Weights of a small GPT-style language model, trained from scratch on English Wikipedia: 4.69M parameters, biases on query, key and value.
Each number is 200 + 30 x the weight over its row's rms, rounded and kept within 0 to 999. Layers, rows and columns count from 0. The size before them is the row's rms in percent of the matrix's.

# layer 5 attention query, 128x160, rms 0.0975, rows 0-43, columns 0-79
132,173,203,257,245,289,153,124,141,208,171,194,240,209,248,151,201,170,199,247,192,193,271,221,185,243,197,188,208,201,224,179,169,200,175,179,205,213,216,225,179,197,221,180,197,201,236,204,200,220,202,249,233,205,138,156,169,217,198,227,227,197,193,208,181,211,189,188,192,164,206,127,191,193,210,199,125,223,232,218,204
136,201,167,148,200,209,141,263,175,164,162,191,206,206,251,228,189,220,206,220,187,185,146,193,142,217,192,174,162,173,170,161,249,206,168,158,190,226,152,222,221,203,225,218,175,179,159,180,208,213,176,160,240,206,117,209,139,185,151,196,201,182,197,224,217,210,171,196,233,206,208,208,168,149,163,242,189,203,201,162,190
148,232,216,138,179,138,171,256,236,142,240,209,136,192,223,307,206,235,191,189,212,215,181,176,187,176,165,207,167,192,178,182,269,201,218,205,229,198,205,185,201,181,190,194,190,201,194,238,176,216,208,129,170,216,185,212,194,190,127,195,187,228,209,224,220,189,225,209,207,219,179,283,224,195,164,235,219,194,206,186,237
106,264,215,269,178,182,267,183,249,267,255,231,185,192,190,175,221,193,231,203,213,184,242,195,164,246,174,255,172,176,216,196,180,197,189,168,166,211,218,169,189,191,209,232,216,199,214,201,188,209,210,168,188,188,220,199,129,161,232,266,191,191,211,207,136,129,176,220,181,252,227,197,223,223,231,226,210,217,198,198,198
108,200,207,258,177,225,172,222,163,229,88,181,183,203,210,171,212,198,217,206,197,204,184,188,197,206,253,168,181,218,192,212,186,197,227,177,263,226,180,191,206,176,212,195,220,189,191,176,206,165,270,217,219,212,198,177,194,206,163,187,253,157,258,257,234,271,193,209,210,193,180,229,192,178,213,233,223,178,220,172,261
112,229,183,121,205,152,207,266,211,176,236,180,205,186,170,247,226,208,191,194,227,179,213,157,201,215,162,179,138,184,234,187,214,203,183,189,205,153,218,173,147,171,183,250,190,155,196,183,188,202,227,178,214,199,176,232,177,137,170,189,195,221,275,213,201,165,187,139,213,238,217,225,191,220,180,244,212,186,234,207,204
103,252,193,141,211,150,251,191,255,145,306,207,203,201,179,254,219,212,196,199,201,172,234,187,231,202,180,225,248,210,209,179,235,228,188,201,165,161,212,207,172,209,148,213,219,182,193,241,140,193,166,177,198,210,195,225,276,212,185,171,150,227,152,192,233,157,180,199,190,214,188,199,236,228,174,208,200,198,196,217,180
141,195,173,252,194,267,211,82,185,233,183,213,286,168,182,142,191,176,187,183,179,200,267,190,191,212,205,231,257,218,179,197,174,160,179,204,173,233,197,247,202,215,227,196,190,222,223,188,227,201,195,216,221,217,235,182,194,228,243,205,219,195,156,145,165,211,195,202,185,199,184,132,200,243,233,188,150,228,166,201,173
140,184,237,120,223,115,178,294,194,142,237,194,163,231,230,281,214,247,219,222,231,199,197,178,184,198,167,199,178,195,215,212,206,210,218,178,215,205,216,173,201,183,181,184,218,182,199,204,197,189,202,231,184,165,115,202,186,156,148,194,139,217,274,218,212,172,189,180,191,222,239,234,207,152,234,202,205,199,224,196,249
094,236,126,163,170,186,245,187,236,173,238,216,212,155,157,193,213,194,207,178,208,185,213,205,191,229,248,247,215,182,204,176,205,223,151,195,153,167,216,110,198,257,147,202,228,193,191,202,205,177,149,157,200,184,156,225,202,137,232,206,164,205,172,221,226,164,134,167,191,196,164,177,220,157,211,190,211,161,131,235,213
107,236,168,175,201,178,201,226,200,170,215,184,180,168,186,193,191,212,184,204,158,218,189,221,211,219,245,197,180,204,225,171,228,212,141,233,155,161,214,107,202,267,160,212,227,229,146,202,193,228,151,155,195,232,203,229,207,140,240,222,226,210,171,252,252,189,166,184,199,211,142,159,227,170,145,201,249,152,172,223,184
106,215,146,261,166,269,230,111,192,232,135,238,260,184,169,129,211,181,174,220,181,225,237,235,191,198,208,216,208,233,183,175,206,179,177,206,159,214,232,203,222,217,173,202,166,243,233,197,224,200,203,198,237,219,234,232,216,206,261,214,206,183,168,158,174,224,185,217,198,195,205,145,235,215,181,139,187,169,193,235,175
117,227,111,241,139,241,243,133,225,210,198,244,224,159,150,157,250,150,137,172,209,194,221,191,213,216,231,209,218,206,239,237,203,206,191,222,121,196,221,202,215,227,168,165,207,248,227,219,177,176,181,126,253,193,189,198,194,199,240,200,186,227,154,191,186,197,151,210,206,195,158,179,214,167,192,177,203,184,129,227,203
108,225,204,269,185,260,191,115,172,259,152,201,192,204,171,117,172,185,195,207,195,204,187,235,230,213,238,208,149,181,206,195,186,203,200,216,189,197,174,211,195,152,253,215,140,181,215,185,182,207,202,210,212,240,266,244,216,223,226,230,246,124,191,202,197,250,260,225,193,224,205,176,213,230,183,199,225,207,229,201,151
126,159,244,156,209,137,177,269,185,177,211,235,168,273,209,258,182,199,239,234,253,193,163,196,195,165,161,201,181,198,176,214,204,182,256,191,255,207,215,226,191,202,212,203,213,179,212,213,210,201,233,232,140,174,202,165,226,236,147,170,204,215,227,207,216,215,214,182,208,193,216,284,204,208,215,213,208,227,256,156,249
084,243,177,172,215,200,214,282,209,163,258,216,163,196,194,239,218,224,178,199,183,181,170,132,214,211,201,208,216,221,221,242,219,267,183,200,186,198,239,181,202,230,150,157,267,194,134,205,252,203,173,149,220,188,153,217,185,140,137,231,194,237,206,205,190,150,152,156,229,221,172,216,185,169,196,228,187,193,159,189,194
113,174,232,214,194,196,174,173,166,248,156,219,210,231,207,189,172,199,246,223,244,170,188,199,177,199,165,183,184,145,210,204,138,187,262,171,250,218,195,212,176,178,247,221,172,190,293,191,177,180,244,243,204,194,241,188,230,234,192,190,188,143,243,154,194,232,204,226,187,235,259,234,191,208,257,217,197,251,236,219,215
099,154,220,155,232,158,145,266,134,208,203,193,248,197,210,181,158,187,211,223,179,159,180,215,219,243,229,129,240,191,197,197,182,203,206,198,259,232,180,208,215,207,214,230,198,176,170,191,237,173,217,219,154,177,169,224,184,186,171,202,166,207,243,155,213,135,232,180,172,173,233,166,181,181,194,251,213,187,186,206,198
114,197,166,241,176,253,214,142,216,199,211,236,193,214,174,212,216,204,169,180,280,198,223,174,201,148,209,230,185,233,233,237,257,189,207,208,172,172,235,241,186,184,204,140,206,187,245,251,243,171,171,199,202,174,230,171,216,240,212,226,174,235,169,207,197,236,195,199,195,187,160,210,226,181,236,195,193,215,147,181,247
098,192,276,177,238,222,155,195,198,223,168,104,184,152,253,194,113,232,229,210,184,162,214,170,176,249,206,198,203,154,221,177,190,170,170,217,201,169,144,139,159,246,223,218,195,204,234,184,205,221,191,195,183,219,250,209,222,190,246,213,215,189,196,226,226,208,206,230,193,248,181,161,205,194,260,228,204,221,183,232,161
103,184,236,128,208,122,172,319,182,154,225,213,132,256,232,252,184,238,208,270,206,197,163,197,211,165,161,156,192,186,219,197,204,214,242,216,202,201,220,210,195,194,181,218,197,195,211,181,189,187,216,192,194,218,172,205,195,197,117,174,228,206,222,226,199,191,205,189,204,209,210,248,225,187,175,221,195,229,286,209,196
110,209,137,201,205,245,214,166,214,185,215,193,264,146,191,193,229,158,174,152,207,193,238,213,202,180,226,197,255,245,193,204,225,197,144,200,186,202,201,222,193,207,171,169,231,211,171,219,247,162,168,168,216,191,175,223,172,189,218,240,153,254,173,199,168,129,178,168,194,199,152,112,210,188,168,199,199,173,137,209,168
094,180,249,199,206,292,165,187,186,217,126,105,192,186,217,150,167,235,222,186,164,169,202,174,178,237,209,167,201,160,212,196,164,191,188,235,236,230,145,141,197,222,264,207,192,197,232,169,205,202,212,227,204,202,225,179,197,190,234,191,225,194,182,198,212,221,217,230,213,222,215,159,221,189,234,191,185,236,170,249,178
094,212,247,137,186,140,172,276,128,201,169,224,180,198,211,182,180,223,195,215,151,231,177,212,219,231,189,152,211,148,194,170,164,179,203,223,215,226,185,190,174,228,203,239,200,237,173,146,184,232,204,199,223,216,175,265,190,178,182,175,260,215,229,181,241,214,216,178,181,213,219,207,217,237,164,208,202,197,214,211,163
086,185,202,117,205,149,148,238,151,165,208,203,194,223,229,222,156,223,197,210,206,206,192,215,202,173,197,129,216,203,187,201,193,215,206,186,224,223,194,238,186,192,190,250,224,184,201,220,213,189,189,195,197,211,182,175,127,175,153,235,199,234,231,196,208,147,210,173,156,199,171,185,196,202,177,217,210,214,233,205,166
114,256,179,217,199,242,237,184,243,191,236,194,172,139,193,209,230,185,162,147,179,212,234,209,212,179,220,250,202,212,176,194,233,177,149,194,178,185,199,197,202,210,166,157,220,209,132,195,239,220,179,132,245,203,146,228,177,168,219,239,188,224,194,244,188,153,173,169,197,237,172,144,206,204,190,196,235,186,142,183,153
089,203,142,226,195,255,206,112,210,222,192,201,304,187,195,172,213,157,193,199,226,173,204,233,183,208,228,215,223,204,207,215,188,179,184,164,210,222,192,242,189,184,242,225,203,188,217,205,221,189,188,170,203,187,208,186,176,211,213,248,130,178,234,143,174,123,196,197,157,187,205,156,170,184,234,175,231,218,192,215,189
099,170,194,184,203,298,178,184,223,187,173,120,181,210,219,214,221,210,184,182,187,220,212,172,190,186,219,194,214,203,210,233,221,174,203,265,186,203,183,183,207,250,200,146,213,216,211,260,178,199,199,201,187,234,206,193,194,231,226,181,210,213,178,242,192,144,238,200,220,216,195,150,204,175,215,228,231,185,190,243,164
094,143,201,218,194,269,221,133,253,164,205,173,266,206,187,226,189,191,228,213,240,181,226,212,192,199,169,201,213,290,188,175,234,259,184,185,190,185,211,205,224,219,208,136,200,164,185,204,226,161,124,222,194,176,214,165,236,226,242,191,170,205,158,104,164,221,212,233,192,186,161,196,190,192,209,146,149,169,213,212,208
108,208,193,206,190,165,201,247,149,197,201,246,182,219,190,190,209,215,212,262,192,182,147,184,190,218,189,205,158,212,193,260,200,208,209,206,151,199,243,168,205,218,173,218,233,195,217,160,203,201,248,242,170,214,247,201,216,201,195,183,252,171,190,203,243,260,173,210,221,215,208,259,208,146,191,172,217,206,241,180,214
087,206,164,238,185,299,219,158,284,199,247,191,196,173,210,220,257,209,204,193,233,205,202,197,174,155,201,253,207,238,189,150,244,233,181,205,201,186,234,200,194,236,209,131,195,189,202,204,236,194,153,189,242,213,175,156,219,238,243,202,144,215,182,183,188,195,165,199,210,220,216,193,201,174,241,193,181,217,150,159,206
076,185,179,236,189,318,214,177,211,227,156,191,275,225,167,190,245,165,180,194,197,160,171,185,201,172,219,234,209,213,181,244,190,198,205,212,196,201,193,167,195,174,205,158,183,188,216,202,195,189,237,213,190,218,251,186,250,214,220,208,172,128,166,197,174,207,201,197,253,235,192,191,182,181,226,177,183,208,176,200,224
107,173,193,247,196,177,164,198,130,226,169,247,227,201,167,175,180,187,171,213,185,173,184,190,222,211,205,195,185,209,194,233,201,210,218,231,176,218,204,183,225,222,202,205,228,201,206,178,188,198,252,212,147,183,237,202,271,204,207,197,188,187,162,145,219,278,197,209,236,205,158,246,207,164,184,205,200,184,185,162,246
090,171,210,187,179,97,183,224,126,223,165,204,230,196,204,155,176,198,214,228,208,188,194,202,242,251,227,142,219,167,204,207,148,218,220,177,202,200,188,238,212,181,189,289,197,203,232,183,184,182,234,263,161,164,227,208,193,183,173,184,178,159,220,168,204,208,197,218,168,145,220,209,203,178,173,227,191,188,191,211,244
070,205,160,235,229,287,213,182,227,207,237,214,244,194,171,222,223,190,215,184,243,168,226,233,210,210,197,242,202,200,220,216,221,193,183,221,178,186,213,190,199,184,180,122,198,189,195,205,198,179,167,188,188,164,200,253,273,232,233,224,127,210,163,144,176,198,199,177,211,192,176,204,158,167,225,164,178,200,161,166,200
098,153,215,170,192,188,184,211,172,200,223,175,294,255,192,202,188,188,187,215,182,160,131,226,225,233,168,176,218,177,210,230,177,182,213,214,167,208,170,185,212,222,177,232,209,199,176,170,167,177,209,225,144,206,211,267,239,205,170,183,175,203,214,153,181,206,201,221,191,198,175,196,197,173,163,198,210,161,267,246,190
095,277,164,211,195,166,196,226,201,247,186,225,174,240,212,174,229,225,221,199,165,215,183,238,210,244,168,207,220,130,213,266,192,199,192,215,220,227,211,199,184,151,185,236,196,228,162,218,174,205,244,209,214,237,206,204,180,190,205,177,240,204,230,240,195,147,189,194,162,220,207,173,260,232,197,207,269,193,231,215,163
069,206,218,193,225,114,232,216,162,215,197,206,141,194,204,189,168,196,200,246,193,249,209,154,185,178,207,191,167,198,197,167,199,215,239,178,196,191,203,195,203,221,211,268,195,191,206,199,182,250,214,189,184,203,189,211,147,153,123,165,244,151,243,245,203,258,209,219,219,161,229,221,209,222,200,233,174,211,252,200,218
089,214,132,246,207,190,213,152,253,201,220,190,214,171,206,183,220,166,245,199,224,193,186,239,244,167,224,229,258,205,217,170,221,221,173,219,211,193,184,219,167,218,223,174,158,196,167,220,183,171,189,210,229,208,207,213,230,267,236,181,130,175,197,190,201,167,201,200,165,177,258,205,240,177,244,145,204,233,219,174,224
126,243,165,277,172,235,233,241,158,231,187,291,227,218,148,172,232,183,207,205,202,201,178,221,258,199,201,192,194,205,182,236,209,194,233,199,211,167,199,204,256,182,164,160,194,178,198,201,176,171,262,230,204,181,200,227,264,210,175,171,182,179,236,151,184,205,173,183,249,208,215,251,212,162,186,204,184,172,172,159,249
103,205,197,204,223,145,256,244,242,167,261,194,153,196,214,215,274,209,212,188,256,185,209,224,230,224,198,196,188,175,216,148,170,230,196,162,257,179,196,203,200,163,168,156,180,207,168,211,162,177,178,229,227,167,178,257,198,211,180,197,145,144,208,217,191,205,218,213,175,161,238,247,166,197,207,180,174,184,184,186,217
077,180,194,241,173,327,173,178,203,205,165,196,288,237,183,204,207,211,184,179,158,201,186,195,176,193,177,227,216,220,186,207,229,186,184,233,196,234,210,220,226,190,225,156,221,180,177,211,239,228,198,172,184,201,189,145,194,199,207,240,210,241,191,144,177,140,193,204,214,241,173,160,211,192,229,191,207,203,204,206,172
094,197,206,168,206,199,166,247,151,195,211,230,224,167,177,207,184,225,171,206,171,124,167,210,195,229,194,183,182,204,194,195,201,204,175,215,184,150,206,205,192,233,172,198,205,224,223,182,207,156,233,208,119,178,218,245,241,178,208,257,149,240,157,181,213,212,166,178,209,152,144,204,192,126,192,209,225,166,165,148,208
091,203,209,173,169,201,156,221,125,231,153,208,278,210,157,191,170,192,158,166,127,204,159,220,205,231,206,179,203,159,178,250,193,160,198,221,188,195,173,226,194,196,224,258,254,218,178,180,198,214,246,185,156,209,187,261,207,150,192,226,207,256,218,184,200,159,197,167,213,234,158,172,208,208,184,217,255,171,205,191,198
# layer 5 attention key, 128x160, rms 0.0919, rows 0-43, columns 0-79
163,231,201,207,204,130,184,166,215,225,226,198,195,159,195,202,206,217,259,184,225,211,240,240,234,215,169,198,248,179,207,220,180,205,181,196,152,153,244,140,207,181,191,183,242,173,239,245,236,221,201,216,106,257,240,198,167,220,186,243,195,219,122,182,178,132,157,178,182,167,203,203,198,224,164,170,198,238,169,198,186
102,227,218,220,230,242,214,125,203,229,209,130,223,187,154,198,216,220,153,200,196,242,248,226,214,182,169,210,234,203,218,221,164,140,171,198,170,194,248,169,172,205,213,213,209,204,212,127,249,208,233,236,231,226,241,195,213,199,188,171,203,210,224,205,204,230,211,186,184,180,160,162,187,169,203,233,174,236,183,168,148
142,151,164,177,210,294,206,223,204,169,189,197,233,218,206,187,236,179,146,233,206,133,203,176,129,201,194,170,134,239,207,159,179,200,203,184,161,248,174,224,171,196,219,185,192,193,168,155,176,189,215,181,243,145,150,194,175,181,192,170,134,175,232,214,222,195,187,218,252,249,187,164,168,204,225,205,144,245,226,210,164
102,186,221,211,141,155,172,233,229,170,214,245,172,197,216,219,171,242,209,205,251,197,200,159,200,226,203,201,204,173,192,202,229,214,214,197,218,194,181,213,214,200,209,171,223,259,186,209,228,233,218,173,169,173,182,187,159,175,248,197,207,162,163,214,223,228,166,220,167,139,203,251,177,229,229,161,259,151,193,185,247
114,172,197,175,257,242,210,210,250,167,166,176,200,216,194,243,230,208,229,220,206,208,235,181,146,181,183,171,218,224,192,185,175,212,206,212,190,231,221,180,166,246,235,212,228,195,183,167,230,272,228,178,205,182,187,175,192,199,224,211,146,180,204,202,226,133,206,247,208,222,178,173,165,242,178,193,169,236,258,228,160
105,201,212,207,184,249,211,192,251,177,168,166,204,194,224,214,202,231,231,211,183,237,182,212,164,262,230,181,202,165,164,181,178,219,222,220,255,271,161,217,207,229,189,202,201,200,159,178,171,220,226,229,208,158,190,158,150,176,242,164,248,151,213,202,248,177,159,280,149,233,169,216,165,189,228,207,225,195,267,203,207
125,217,223,197,156,125,158,248,179,196,196,263,181,217,206,232,172,236,196,184,180,175,169,183,272,207,160,186,190,206,188,247,225,193,258,162,195,178,222,174,221,202,187,190,199,213,238,249,211,209,196,195,149,192,212,230,221,211,203,210,202,195,192,161,171,191,225,164,214,151,239,265,226,215,176,211,200,168,138,206,239
098,224,217,180,215,87,208,186,187,198,199,225,150,187,190,204,189,219,241,198,209,218,206,231,289,168,150,183,214,183,215,206,206,200,164,199,195,149,227,160,210,229,214,184,247,184,246,230,226,254,189,241,136,222,248,228,214,232,201,237,198,231,178,152,184,205,234,191,193,158,200,221,238,230,142,172,193,207,188,194,182
074,250,198,266,149,271,216,233,210,229,189,196,218,175,195,207,195,158,162,127,166,151,182,178,190,212,194,216,193,203,192,202,218,191,268,188,242,216,241,202,205,206,159,243,147,225,156,209,235,202,233,184,252,200,227,238,137,183,254,194,250,234,220,237,184,175,190,195,186,197,206,235,194,240,213,195,208,133,221,194,192
142,232,213,203,177,128,197,181,137,215,166,252,197,193,192,195,212,218,200,228,192,246,213,218,277,194,249,217,261,130,186,209,191,191,189,192,190,188,181,161,230,228,199,210,247,184,221,195,192,226,203,261,167,199,251,223,184,180,195,196,242,166,195,142,162,242,208,219,212,179,193,199,221,194,160,183,214,207,162,179,200
107,218,232,206,167,91,216,181,183,242,213,270,187,211,190,183,181,205,224,196,210,229,223,209,301,166,162,172,243,199,229,231,209,194,187,192,177,118,195,215,204,241,197,102,239,204,203,220,217,199,198,244,139,181,219,170,224,185,211,168,205,183,224,165,178,252,209,160,185,164,188,220,184,201,208,201,187,217,107,194,235
076,175,183,188,227,101,233,175,169,171,203,201,205,231,183,149,183,228,231,229,210,190,223,206,241,187,162,135,208,214,255,182,192,219,166,213,205,151,197,256,192,227,151,147,177,210,250,228,250,134,173,235,166,172,161,173,176,253,229,232,203,216,167,213,213,175,210,168,196,195,268,190,169,184,212,184,193,224,184,200,221
088,200,195,156,229,155,167,175,167,182,178,240,239,214,230,244,190,196,235,217,175,205,188,208,196,245,176,163,213,207,169,209,176,190,194,186,200,196,159,212,180,230,206,201,231,132,182,198,203,220,171,224,136,177,168,156,174,227,212,204,248,188,162,205,218,187,210,181,156,190,142,200,184,230,200,185,175,227,206,179,255
139,142,213,205,237,269,190,225,241,164,229,137,185,213,205,198,215,181,160,198,177,137,176,198,134,193,152,184,137,229,219,223,205,223,238,198,247,230,239,201,161,179,189,196,159,229,235,229,202,183,169,166,223,179,164,211,214,210,192,217,168,234,198,257,214,156,209,136,209,183,215,191,222,202,238,201,171,183,206,197,234
083,202,211,206,153,257,210,245,285,181,177,188,187,197,218,268,215,212,185,163,211,244,169,190,164,218,210,225,205,172,150,186,228,185,246,206,196,221,151,227,245,215,182,216,224,197,98,188,178,221,210,148,227,206,214,188,204,165,161,163,181,183,194,187,231,227,174,264,200,228,182,215,192,198,189,204,228,162,205,210,166
110,195,210,179,201,130,172,176,175,209,171,248,203,225,224,234,147,193,210,216,203,265,235,221,234,208,141,183,239,197,205,206,185,191,215,200,188,184,187,210,227,225,179,196,218,183,211,197,210,196,195,224,141,201,215,174,241,232,190,173,261,185,195,187,224,247,198,177,139,156,126,239,189,201,199,194,229,223,173,173,256
058,201,230,218,202,297,226,231,263,194,193,121,194,148,186,211,207,174,202,158,202,229,190,178,130,194,216,256,167,189,196,203,216,204,224,176,236,203,184,168,208,175,193,240,180,201,161,200,167,237,194,180,267,218,232,195,234,185,165,155,211,189,178,231,194,205,195,215,209,201,157,213,227,175,204,223,201,178,232,220,196
123,216,125,196,155,159,231,136,147,216,205,250,230,201,207,114,190,225,174,235,195,206,226,211,217,198,223,201,209,225,215,172,160,222,190,165,157,197,218,207,243,244,186,156,210,127,197,186,186,149,241,224,173,197,177,190,186,224,174,201,182,187,209,145,175,205,166,181,209,194,195,180,181,147,202,211,159,269,185,171,232
093,144,249,205,201,274,162,238,274,178,214,138,192,238,251,247,197,137,216,154,229,209,168,175,148,215,175,226,197,179,186,242,213,196,236,239,234,196,207,208,166,118,230,199,231,208,162,189,229,249,160,177,223,198,160,171,202,184,188,170,176,222,209,256,243,195,180,193,169,196,186,205,234,215,216,163,242,168,218,231,204
116,205,225,246,195,158,265,212,199,266,213,196,157,182,167,120,197,227,223,195,219,205,250,161,220,162,210,208,213,200,253,201,254,209,165,213,250,126,174,221,188,225,203,128,197,209,179,216,228,179,232,250,224,180,243,172,214,189,212,185,200,184,215,210,149,207,209,191,199,159,216,199,202,172,210,219,143,215,165,215,235
109,190,205,174,232,106,159,200,208,159,179,248,182,222,237,274,135,208,198,222,196,241,199,215,257,229,185,170,208,199,200,214,180,193,180,201,197,188,206,205,256,225,145,188,250,209,170,218,197,234,194,171,136,214,212,198,228,228,198,183,219,178,188,190,237,234,215,193,142,155,170,233,169,220,167,204,235,211,216,204,211
057,215,125,200,192,125,218,166,132,211,213,246,222,236,168,135,170,194,207,228,203,206,186,192,227,210,223,221,225,198,203,235,142,223,175,189,170,226,260,210,190,178,204,224,203,153,237,175,225,169,155,177,177,191,172,222,133,204,177,213,206,246,211,209,183,152,178,187,180,217,223,189,214,202,193,156,176,218,236,177,220
103,198,233,247,241,183,254,203,181,244,249,164,186,173,185,114,216,219,233,200,236,170,251,205,208,181,203,220,178,223,250,174,217,194,133,212,223,168,194,207,219,220,186,138,166,198,187,217,191,201,262,246,227,178,233,211,190,210,229,202,188,186,188,214,115,197,223,201,221,174,237,173,199,181,207,217,133,229,187,217,222
079,198,162,211,191,123,227,184,132,195,202,259,233,190,201,182,202,239,145,246,203,218,222,204,262,175,279,183,236,234,218,188,167,218,198,200,155,190,229,246,266,208,117,209,205,224,227,196,193,145,242,199,176,177,203,234,155,208,211,200,208,201,182,118,167,204,196,225,213,194,238,204,169,204,167,182,185,203,178,161,211
078,208,148,204,192,111,172,170,163,186,194,257,227,230,211,189,123,198,180,227,188,238,183,202,243,231,240,175,246,205,205,201,177,210,162,191,157,235,236,217,214,189,190,231,201,143,190,198,240,177,159,177,168,198,164,175,168,203,194,199,202,211,207,185,250,203,193,193,152,192,185,205,187,206,185,163,226,197,222,156,240
069,255,157,255,169,149,239,183,141,282,197,251,183,172,135,166,190,198,242,186,181,213,217,178,242,160,209,232,198,184,175,221,190,210,171,201,212,171,209,205,150,207,210,215,200,246,265,204,181,202,208,228,171,183,243,199,182,205,238,263,241,229,193,186,159,168,226,197,203,215,229,211,177,268,215,197,225,159,150,213,179
104,192,131,197,178,229,210,153,178,204,177,171,235,209,157,147,185,179,212,201,183,220,184,203,163,265,216,237,160,212,195,230,185,208,198,145,200,251,232,172,201,211,272,241,177,147,223,201,173,206,163,201,233,213,184,178,188,219,179,221,214,216,212,203,224,159,171,177,223,218,172,186,235,177,228,214,185,226,250,188,246
103,186,240,223,198,183,266,235,207,211,219,174,176,166,179,159,207,193,244,136,217,167,201,222,193,158,151,210,173,213,218,199,241,193,156,203,215,172,140,195,195,213,206,133,177,209,215,215,215,209,180,217,217,201,235,208,191,216,233,212,180,212,164,237,142,174,226,181,233,150,218,177,194,210,225,198,153,205,174,255,228
105,161,223,194,210,298,197,230,255,208,176,115,188,203,229,198,193,201,175,202,238,189,197,195,128,226,201,206,193,176,233,195,213,190,219,207,218,223,145,167,204,171,238,218,174,184,121,189,240,208,179,214,232,182,194,168,180,215,187,157,183,208,188,266,233,230,189,211,225,189,221,182,224,140,220,171,194,192,224,253,174
052,168,251,201,257,197,187,203,196,192,162,156,177,202,212,247,160,191,234,193,243,206,222,291,187,236,171,161,194,163,243,193,247,179,212,229,195,189,198,175,214,162,187,195,205,216,260,206,192,205,172,227,226,177,190,218,204,236,187,173,239,135,239,207,298,222,210,209,152,137,206,215,215,216,253,180,195,240,190,185,223
099,228,217,224,218,277,210,209,216,220,232,159,162,176,158,216,205,177,224,195,226,179,202,192,167,192,232,206,194,188,153,194,208,170,228,198,278,164,138,197,171,156,260,199,166,226,185,204,166,237,220,218,217,175,226,154,207,195,183,189,203,225,166,231,187,180,207,198,214,201,230,196,200,199,228,232,211,166,206,277,173
058,154,230,195,241,246,243,212,228,219,211,136,174,169,202,208,234,205,243,185,234,177,219,241,146,181,141,240,173,218,253,170,243,191,196,212,208,176,184,165,203,167,226,154,180,202,205,221,173,206,193,224,257,187,216,223,236,225,186,203,163,227,178,242,146,186,223,172,196,165,187,174,233,178,228,203,172,236,215,217,228
046,117,258,160,264,277,202,212,220,159,204,160,234,207,237,194,225,189,194,223,199,197,231,250,108,206,180,203,197,191,228,174,196,211,247,232,221,198,188,200,231,195,213,171,207,203,171,173,222,212,209,237,211,186,188,216,238,197,163,138,203,191,225,214,238,198,178,205,158,202,157,202,210,190,225,173,174,245,231,116,233
104,226,168,158,172,174,184,186,175,181,202,240,216,238,235,153,175,222,160,248,170,206,199,213,206,254,236,142,201,226,205,200,168,211,199,201,130,229,226,209,219,232,164,200,213,153,183,167,188,192,194,169,174,214,152,202,194,193,188,185,189,175,204,174,247,204,176,202,189,225,138,169,216,184,179,210,173,223,220,131,204
060,148,263,173,200,254,234,220,244,203,175,127,180,186,240,208,234,195,234,171,242,179,218,215,134,177,144,231,165,167,231,184,231,216,225,222,245,158,150,160,165,202,239,173,210,252,209,226,198,193,209,252,231,188,207,224,202,230,200,182,161,197,200,238,168,215,203,159,199,166,191,203,234,181,255,220,166,228,190,225,202
083,158,223,123,222,211,208,189,235,137,153,162,218,181,204,179,181,255,191,183,191,205,208,244,154,233,161,216,182,183,247,202,172,222,226,208,125,227,200,145,230,230,185,207,198,182,163,199,224,202,182,186,186,204,195,215,198,236,203,150,214,211,179,219,219,217,202,175,184,181,133,158,209,204,202,188,123,217,199,208,198
098,220,188,179,175,164,233,194,153,207,199,233,213,181,186,192,189,235,206,157,208,176,223,179,275,165,223,200,206,191,195,207,183,183,209,161,203,199,226,202,179,221,202,203,204,195,295,232,166,154,211,239,200,194,191,213,181,232,240,248,200,221,179,143,143,176,256,207,236,176,222,210,163,263,224,210,189,200,189,187,218
068,224,160,238,198,187,147,217,194,173,192,263,217,263,223,245,195,162,157,223,144,221,163,182,230,224,203,155,187,198,148,213,184,210,182,200,194,225,208,250,213,187,163,227,181,209,168,180,227,189,198,137,196,244,186,184,221,176,184,206,209,149,222,181,245,207,183,231,212,241,211,231,178,215,148,215,223,174,227,168,152
142,218,217,213,163,286,229,227,196,169,175,174,206,229,167,190,208,201,177,188,164,203,152,205,195,203,231,236,140,175,189,217,214,176,282,164,218,231,178,200,196,206,232,226,156,210,148,203,178,243,225,182,231,178,192,181,217,193,150,190,174,206,181,193,178,162,167,214,253,239,206,208,231,188,215,226,155,196,250,248,206
048,143,244,136,225,253,205,199,258,207,202,125,201,189,283,209,230,216,199,198,230,210,225,225,151,205,145,196,163,199,281,178,226,191,212,241,207,164,148,175,182,204,203,157,223,221,217,194,162,210,229,263,229,181,191,249,210,214,216,175,167,207,170,204,186,216,215,158,176,139,192,169,210,208,232,185,176,248,205,195,187
108,215,235,187,172,212,155,201,197,157,182,201,152,229,263,223,238,186,184,196,153,182,193,192,205,185,173,175,175,225,161,188,203,162,222,214,176,217,140,176,194,204,197,161,211,205,216,190,130,233,181,167,166,223,180,232,267,192,212,187,164,143,194,178,199,209,216,188,249,254,152,175,193,214,171,257,206,200,166,224,188
073,149,196,184,222,233,251,151,222,220,205,126,207,159,197,156,173,212,209,184,278,207,255,204,186,222,188,233,206,227,259,176,207,229,162,187,233,181,192,192,210,202,263,206,170,186,231,236,202,162,219,243,254,174,209,211,187,205,218,191,227,248,170,234,172,196,208,189,182,147,224,189,211,193,239,145,209,229,217,179,251
064,187,238,163,232,224,205,202,185,197,176,194,194,192,212,208,205,223,219,238,244,224,238,239,146,232,174,197,186,183,259,168,180,247,218,187,216,186,150,196,190,205,231,193,220,203,208,186,213,161,209,238,186,161,213,225,187,172,169,157,195,158,201,177,232,262,175,194,112,186,188,200,252,197,250,190,138,268,207,149,240
096,184,190,161,194,175,226,161,203,221,181,221,245,161,193,180,217,248,176,199,205,234,221,238,195,212,194,201,247,203,224,208,192,263,199,206,142,201,240,225,211,190,178,225,232,183,244,203,220,121,222,242,187,182,201,210,162,205,188,194,240,234,186,178,200,223,195,188,149,176,169,193,206,222,224,192,162,232,182,131,248